config.toml
tie_word_embeddings = false
init_std_down = 0.00575
warmup_steps = 200
doc_mask = true
Each number is 200 + 40 x the weight over its row's rms, rounded and kept within 0 to 999. Layers, rows and columns count from 0. The size before them is the row's rms in percent of the matrix's.

# layer 3 attention key, 768x768, rms 0.0923, rows 725-750, columns 384-447
114,201,191,237,224,151,254,155,193,196,259,176,219,151,172,167,217,320,252,159,242,253,219,241,146,228,280,171,164,194,197,183,229,218,165,203,200,158,228,235,265,148,274,224,156,260,203,143,165,216,213,236,207,244,274,201,212,211,107,198,168,193,178,257,226
113,251,159,166,179,252,209,179,152,209,215,205,197,197,154,187,106,175,183,215,243,167,93,156,227,214,194,186,154,128,203,212,168,208,224,215,146,190,230,137,239,163,201,208,223,202,137,183,240,159,148,166,191,237,196,237,214,156,161,231,208,174,191,230,200
102,197,260,178,254,171,201,212,192,165,233,239,207,160,325,209,131,229,183,188,179,191,152,192,199,218,147,180,173,177,253,155,208,116,262,204,155,150,295,222,185,172,206,221,194,269,198,272,195,231,215,237,233,253,158,231,140,165,120,215,171,233,219,194,207
092,203,169,199,147,206,239,220,209,169,237,167,209,189,186,218,205,208,214,270,257,143,249,278,258,265,190,216,207,229,169,145,137,173,196,230,248,232,187,206,177,123,179,205,239,160,190,216,156,217,186,243,252,228,167,193,248,279,190,233,184,165,211,195,174
096,200,194,116,238,253,191,223,214,148,247,133,182,205,221,199,195,216,187,144,211,271,118,229,176,204,194,221,231,225,185,149,159,110,191,227,235,129,161,199,199,186,291,185,231,205,229,177,174,305,204,205,156,197,165,221,194,220,158,246,181,138,72,219,227
104,159,193,257,159,180,256,201,152,207,232,236,183,181,185,193,174,168,246,155,242,261,226,226,297,224,208,167,281,127,238,215,192,207,221,219,208,124,197,194,186,196,167,200,246,197,157,282,236,186,212,190,186,170,249,217,245,206,286,258,197,237,310,216,194
105,198,256,211,272,129,126,166,228,162,130,152,209,218,199,213,218,269,126,135,174,209,208,213,151,118,231,224,173,198,149,198,159,187,239,171,143,158,200,125,249,246,209,251,219,198,247,202,185,148,161,238,223,199,254,181,110,240,145,170,208,216,169,192,227
100,224,180,215,222,260,272,190,199,210,164,260,193,154,217,248,224,184,177,112,224,198,224,147,181,187,278,206,282,124,263,209,175,193,250,187,241,208,236,266,220,243,214,213,198,183,234,130,226,193,198,163,194,141,255,221,168,185,170,197,256,210,169,240,235
120,168,190,206,191,156,276,208,223,252,188,226,201,189,173,187,200,173,202,205,180,270,231,220,204,214,196,199,203,265,152,192,265,181,202,207,240,178,258,262,254,238,169,180,237,192,231,204,320,185,178,141,224,105,196,182,213,269,176,186,147,279,308,171,160
114,166,217,222,144,194,214,189,201,285,179,239,186,171,116,158,215,186,240,239,160,228,258,176,221,244,207,214,221,143,288,203,275,221,183,188,187,195,208,213,129,167,177,198,186,186,244,217,207,216,171,170,257,226,223,197,197,196,275,198,222,211,218,175,125
103,211,226,198,132,177,229,165,248,193,222,215,214,214,223,213,171,286,191,207,150,202,269,206,112,162,214,215,214,189,228,215,177,246,233,117,195,178,186,192,295,277,134,175,179,160,185,160,358,164,214,214,247,265,186,161,140,166,263,207,112,245,221,191,249
109,153,244,249,256,221,169,284,167,266,209,254,196,171,219,228,196,236,302,222,175,195,143,261,191,284,200,159,31,221,273,208,176,265,211,222,229,162,275,183,185,208,201,140,259,217,217,191,137,191,185,247,244,262,173,212,271,228,250,133,229,176,180,146,130
112,121,224,205,199,189,192,191,193,159,214,277,225,156,265,253,180,128,197,182,258,176,288,196,153,254,238,162,188,286,205,226,225,244,208,176,244,160,214,142,225,153,184,177,269,119,243,220,180,226,172,265,216,141,191,232,223,180,226,185,212,209,151,207,197
109,265,200,177,182,245,249,206,122,202,169,175,103,161,154,207,234,203,223,220,229,249,229,203,217,187,205,235,199,235,170,195,176,173,202,188,148,229,142,167,179,198,176,238,161,249,179,214,219,179,213,169,150,166,257,211,176,223,167,232,218,216,233,145,246
107,127,150,240,195,105,190,177,173,237,197,255,263,217,157,201,203,211,225,159,266,176,135,214,173,221,208,201,195,221,212,158,289,233,278,188,249,108,190,199,196,180,174,181,239,232,243,302,252,212,254,110,217,193,213,180,214,233,191,242,182,307,167,143,119
107,180,141,258,151,149,149,118,260,241,263,176,273,191,210,187,241,150,182,154,192,197,220,233,144,218,211,208,228,122,166,256,208,161,251,229,202,234,212,208,231,197,194,223,182,173,226,145,261,218,219,138,235,225,243,131,218,225,250,294,199,236,181,189,167
105,222,165,209,238,170,234,166,189,163,249,244,256,135,139,250,200,171,166,206,205,256,98,188,181,213,173,162,171,221,216,223,181,211,217,176,166,238,188,186,243,135,158,204,231,202,225,170,176,225,133,216,221,248,211,226,195,238,159,190,185,114,202,205,233
105,220,133,191,214,209,193,172,151,213,223,235,177,205,165,202,142,235,204,104,156,190,177,160,152,174,161,238,208,208,245,216,240,134,166,198,177,171,135,203,175,165,223,159,193,193,212,294,224,254,221,254,217,178,224,225,184,206,171,180,161,260,212,206,187
112,184,223,138,137,173,219,162,238,240,113,183,216,179,130,189,229,160,172,188,236,155,165,150,206,179,210,231,196,195,230,216,167,142,146,224,116,166,217,226,276,246,166,164,177,186,219,185,228,216,223,191,176,214,254,230,197,172,158,169,231,228,267,213,183
108,206,202,139,133,269,254,174,133,213,162,236,200,208,192,230,169,185,142,191,186,182,219,212,172,170,271,251,199,146,166,193,182,204,227,117,228,163,267,177,114,223,162,169,348,180,101,127,245,182,212,152,218,264,243,216,213,229,212,243,179,241,249,183,232
102,252,95,256,201,183,142,191,202,195,212,219,213,126,195,145,233,199,160,195,161,221,223,233,171,192,267,160,193,241,298,186,151,213,199,207,196,149,188,191,254,140,182,116,243,213,135,196,250,182,215,150,245,154,206,235,174,242,221,220,143,181,258,211,194
104,184,243,196,219,237,168,202,227,169,254,215,123,139,150,237,221,301,279,180,232,242,188,264,194,164,262,202,218,261,163,215,193,204,216,171,177,174,231,183,224,152,217,237,182,147,246,208,211,189,251,204,187,173,229,227,197,159,202,197,203,207,233,327,142
112,206,157,218,157,153,230,205,133,132,142,224,162,237,218,172,176,158,224,246,140,187,185,175,270,193,208,212,233,224,231,250,202,264,197,213,207,210,175,140,228,104,198,312,241,278,136,186,273,256,180,104,202,211,193,155,217,193,270,125,225,253,178,143,191
106,213,218,272,213,161,199,201,169,220,204,250,239,233,210,243,169,252,185,116,251,214,207,234,185,221,227,119,210,161,183,217,171,243,206,179,253,243,136,216,218,121,233,179,268,209,198,298,206,206,139,175,165,191,151,217,160,125,263,202,97,229,175,161,215
103,195,140,165,235,196,210,120,119,152,274,195,276,296,245,182,227,182,195,176,205,234,179,190,220,227,221,156,220,194,177,195,114,158,194,176,121,213,200,152,148,133,208,203,224,217,189,212,160,261,196,160,184,163,173,206,201,212,210,241,189,213,132,144,208
117,217,206,210,177,237,208,208,291,133,168,200,166,233,177,215,250,112,188,223,161,128,208,246,156,173,233,191,174,279,150,234,197,182,142,170,180,149,184,201,220,220,235,198,214,221,203,221,166,189,190,157,182,284,148,175,169,238,189,223,196,193,151,150,240
# layer 3 attention query, 768x768, rms 0.0936, rows 726-750, columns 384-447
118,174,243,201,191,139,162,140,229,144,159,146,231,171,223,149,215,243,227,196,130,263,243,248,159,200,114,156,226,159,215,227,145,274,182,162,280,149,172,152,231,282,241,152,203,221,223,185,207,286,106,189,149,240,208,204,240,160,176,210,212,184,208,215,242
107,216,136,119,165,221,208,237,165,207,203,202,189,113,123,166,158,218,151,211,272,178,151,170,178,171,176,277,159,224,135,165,216,231,244,246,273,256,92,199,219,220,213,149,217,186,180,135,167,147,188,230,183,202,222,209,193,276,238,204,166,197,177,202,153
109,239,224,239,243,186,190,213,136,178,133,250,169,216,119,165,203,194,189,226,204,243,186,262,215,202,135,193,284,200,234,261,244,201,191,238,113,202,201,196,177,213,144,211,133,230,212,165,156,222,256,228,237,188,165,225,244,194,145,222,219,223,184,199,121
101,161,225,177,240,234,214,199,265,166,161,181,195,168,278,194,261,210,181,214,174,183,232,213,175,178,142,177,183,160,136,254,186,252,254,205,214,187,210,223,203,155,207,202,207,218,156,260,207,209,191,217,127,159,255,160,181,230,179,165,144,213,202,221,177
103,189,175,217,209,170,128,100,175,174,194,202,204,212,203,155,192,181,145,188,213,231,202,286,196,222,144,189,137,155,229,205,217,211,246,226,227,211,223,203,271,297,198,214,181,110,201,95,152,205,243,147,253,279,164,264,177,223,146,188,210,143,175,210,147
104,238,169,210,157,275,154,228,194,158,286,177,253,251,182,167,228,218,177,184,178,185,175,143,247,305,155,199,265,223,126,239,156,193,187,234,255,228,184,227,158,228,222,226,173,171,256,223,153,229,283,171,197,153,148,141,193,153,239,245,273,216,213,201,201
117,197,198,224,299,218,69,153,158,175,259,208,99,191,179,143,226,208,155,282,239,175,217,200,267,225,269,163,102,235,163,240,264,219,178,265,252,246,230,229,154,219,127,229,188,139,196,159,169,214,271,257,242,218,193,193,192,178,155,225,192,204,181,178,241
111,127,228,142,83,136,188,175,208,227,177,210,210,223,171,237,160,221,221,232,183,217,241,155,173,173,239,160,256,241,171,256,212,193,216,215,144,203,158,275,168,151,191,182,203,183,185,264,128,199,246,150,188,181,140,221,230,160,224,192,250,148,236,149,178
107,194,209,188,233,242,174,162,271,281,255,239,182,235,233,223,228,215,224,212,238,190,175,258,165,179,214,212,163,209,204,251,210,250,253,191,197,149,131,141,212,190,221,207,150,188,182,147,199,251,158,150,203,185,175,203,177,182,175,147,250,163,168,247,160
121,214,204,158,245,252,198,210,85,177,281,172,194,199,270,217,201,201,182,221,249,148,208,143,218,213,238,188,148,213,145,135,256,195,150,196,229,218,280,193,145,187,178,228,215,169,247,298,198,162,161,209,197,210,215,172,183,233,187,137,265,183,231,210,171
104,148,187,260,243,177,175,207,242,154,162,235,198,236,154,218,116,249,251,270,166,224,152,196,187,225,166,125,192,221,186,221,227,154,154,223,171,252,182,201,271,175,255,221,185,195,157,176,240,169,192,211,177,204,190,237,177,125,213,264,151,223,213,182,207
111,229,254,220,199,233,163,283,256,179,154,157,254,224,225,230,196,135,177,191,183,198,184,183,194,191,158,211,142,222,233,165,151,152,286,177,224,260,211,156,231,234,179,195,206,227,153,186,179,243,211,217,142,227,212,161,193,181,159,228,190,226,210,169,209
107,213,231,76,159,151,208,115,208,213,217,157,181,216,255,117,238,224,203,144,216,166,203,270,209,163,221,180,203,267,217,216,155,251,197,171,143,180,145,179,157,238,167,232,239,222,152,198,230,160,176,194,169,187,215,220,253,218,306,205,188,177,114,153,89
102,214,245,216,144,143,243,287,165,199,195,107,151,255,275,172,189,209,244,238,238,252,203,130,238,183,206,243,230,266,266,271,183,202,232,191,248,209,231,179,210,245,174,209,198,175,229,230,277,181,186,223,156,213,156,224,214,191,196,202,238,208,210,189,214
109,243,269,259,138,171,223,227,209,229,115,228,224,154,153,228,223,207,207,208,151,182,210,79,266,227,242,242,250,203,196,173,116,201,201,215,135,169,194,212,287,150,185,163,211,180,197,210,130,178,172,232,238,228,215,213,224,159,209,207,208,233,188,211,144
109,209,195,207,201,255,213,202,190,183,178,161,176,202,227,218,198,243,165,119,243,214,161,249,126,173,142,194,135,175,213,209,205,219,152,135,255,167,222,188,180,245,205,201,195,225,157,190,257,169,118,147,144,182,208,170,211,132,256,225,186,161,230,203,227
108,220,151,149,134,198,140,207,159,251,169,203,189,200,226,234,210,211,207,224,241,208,175,215,114,224,189,195,246,142,224,213,188,185,228,168,210,107,185,163,213,236,181,220,221,222,160,176,191,163,154,155,165,161,131,179,200,205,243,180,200,174,235,155,157
105,175,181,220,195,172,225,174,250,139,280,177,191,217,202,199,222,183,179,206,246,195,198,192,146,266,249,162,210,111,197,163,265,237,285,255,220,245,242,221,192,227,142,181,211,201,214,203,142,294,246,199,217,168,161,247,197,155,192,205,197,229,173,175,207
111,259,243,229,236,217,204,237,143,215,246,213,224,183,238,239,119,149,208,253,186,233,202,234,241,196,187,223,203,202,296,174,184,226,150,193,236,191,155,215,154,164,248,229,185,156,225,202,205,157,206,184,196,160,190,190,250,216,209,245,147,153,228,189,203
101,189,229,185,97,98,245,243,190,164,123,221,162,205,206,239,188,177,186,305,235,203,244,183,253,205,151,233,188,255,198,159,199,179,166,240,130,203,143,174,227,221,179,116,208,210,226,182,223,202,183,228,143,191,228,188,243,200,178,228,204,234,204,187,74
110,269,187,278,284,198,163,118,258,162,140,187,230,192,228,203,164,212,209,126,210,185,215,90,272,192,216,199,216,186,142,180,207,219,191,199,209,232,220,217,83,200,176,158,162,202,197,168,152,151,170,235,207,158,242,119,227,186,203,204,197,257,184,148,206
104,114,144,183,223,177,265,216,171,112,179,234,157,155,189,213,207,222,89,230,244,228,211,233,214,228,178,174,180,193,212,106,220,143,199,156,155,168,160,218,170,231,233,143,192,178,236,164,221,168,204,156,166,262,168,206,193,247,250,223,219,197,211,258,229
110,242,208,180,197,231,231,179,197,225,250,158,177,168,217,147,238,210,170,191,195,202,278,135,214,152,204,255,250,170,194,200,171,244,240,164,127,201,174,237,188,229,239,177,160,188,200,193,202,193,202,216,239,118,254,185,218,194,230,143,233,251,256,236,262
099,219,204,238,270,247,143,177,179,147,211,242,192,196,189,184,233,221,161,192,235,137,202,152,207,157,196,180,194,116,250,222,206,200,85,159,202,232,264,211,150,204,178,178,202,157,196,213,234,187,198,168,99,190,262,208,188,172,246,223,172,205,289,174,198
116,160,185,136,198,226,237,221,236,229,174,158,246,234,141,178,172,169,142,246,270,244,223,138,303,246,163,196,209,169,107,224,248,230,228,252,264,201,215,244,176,177,240,162,169,230,245,138,199,178,234,221,180,238,283,176,223,315,141,193,252,130,167,207,171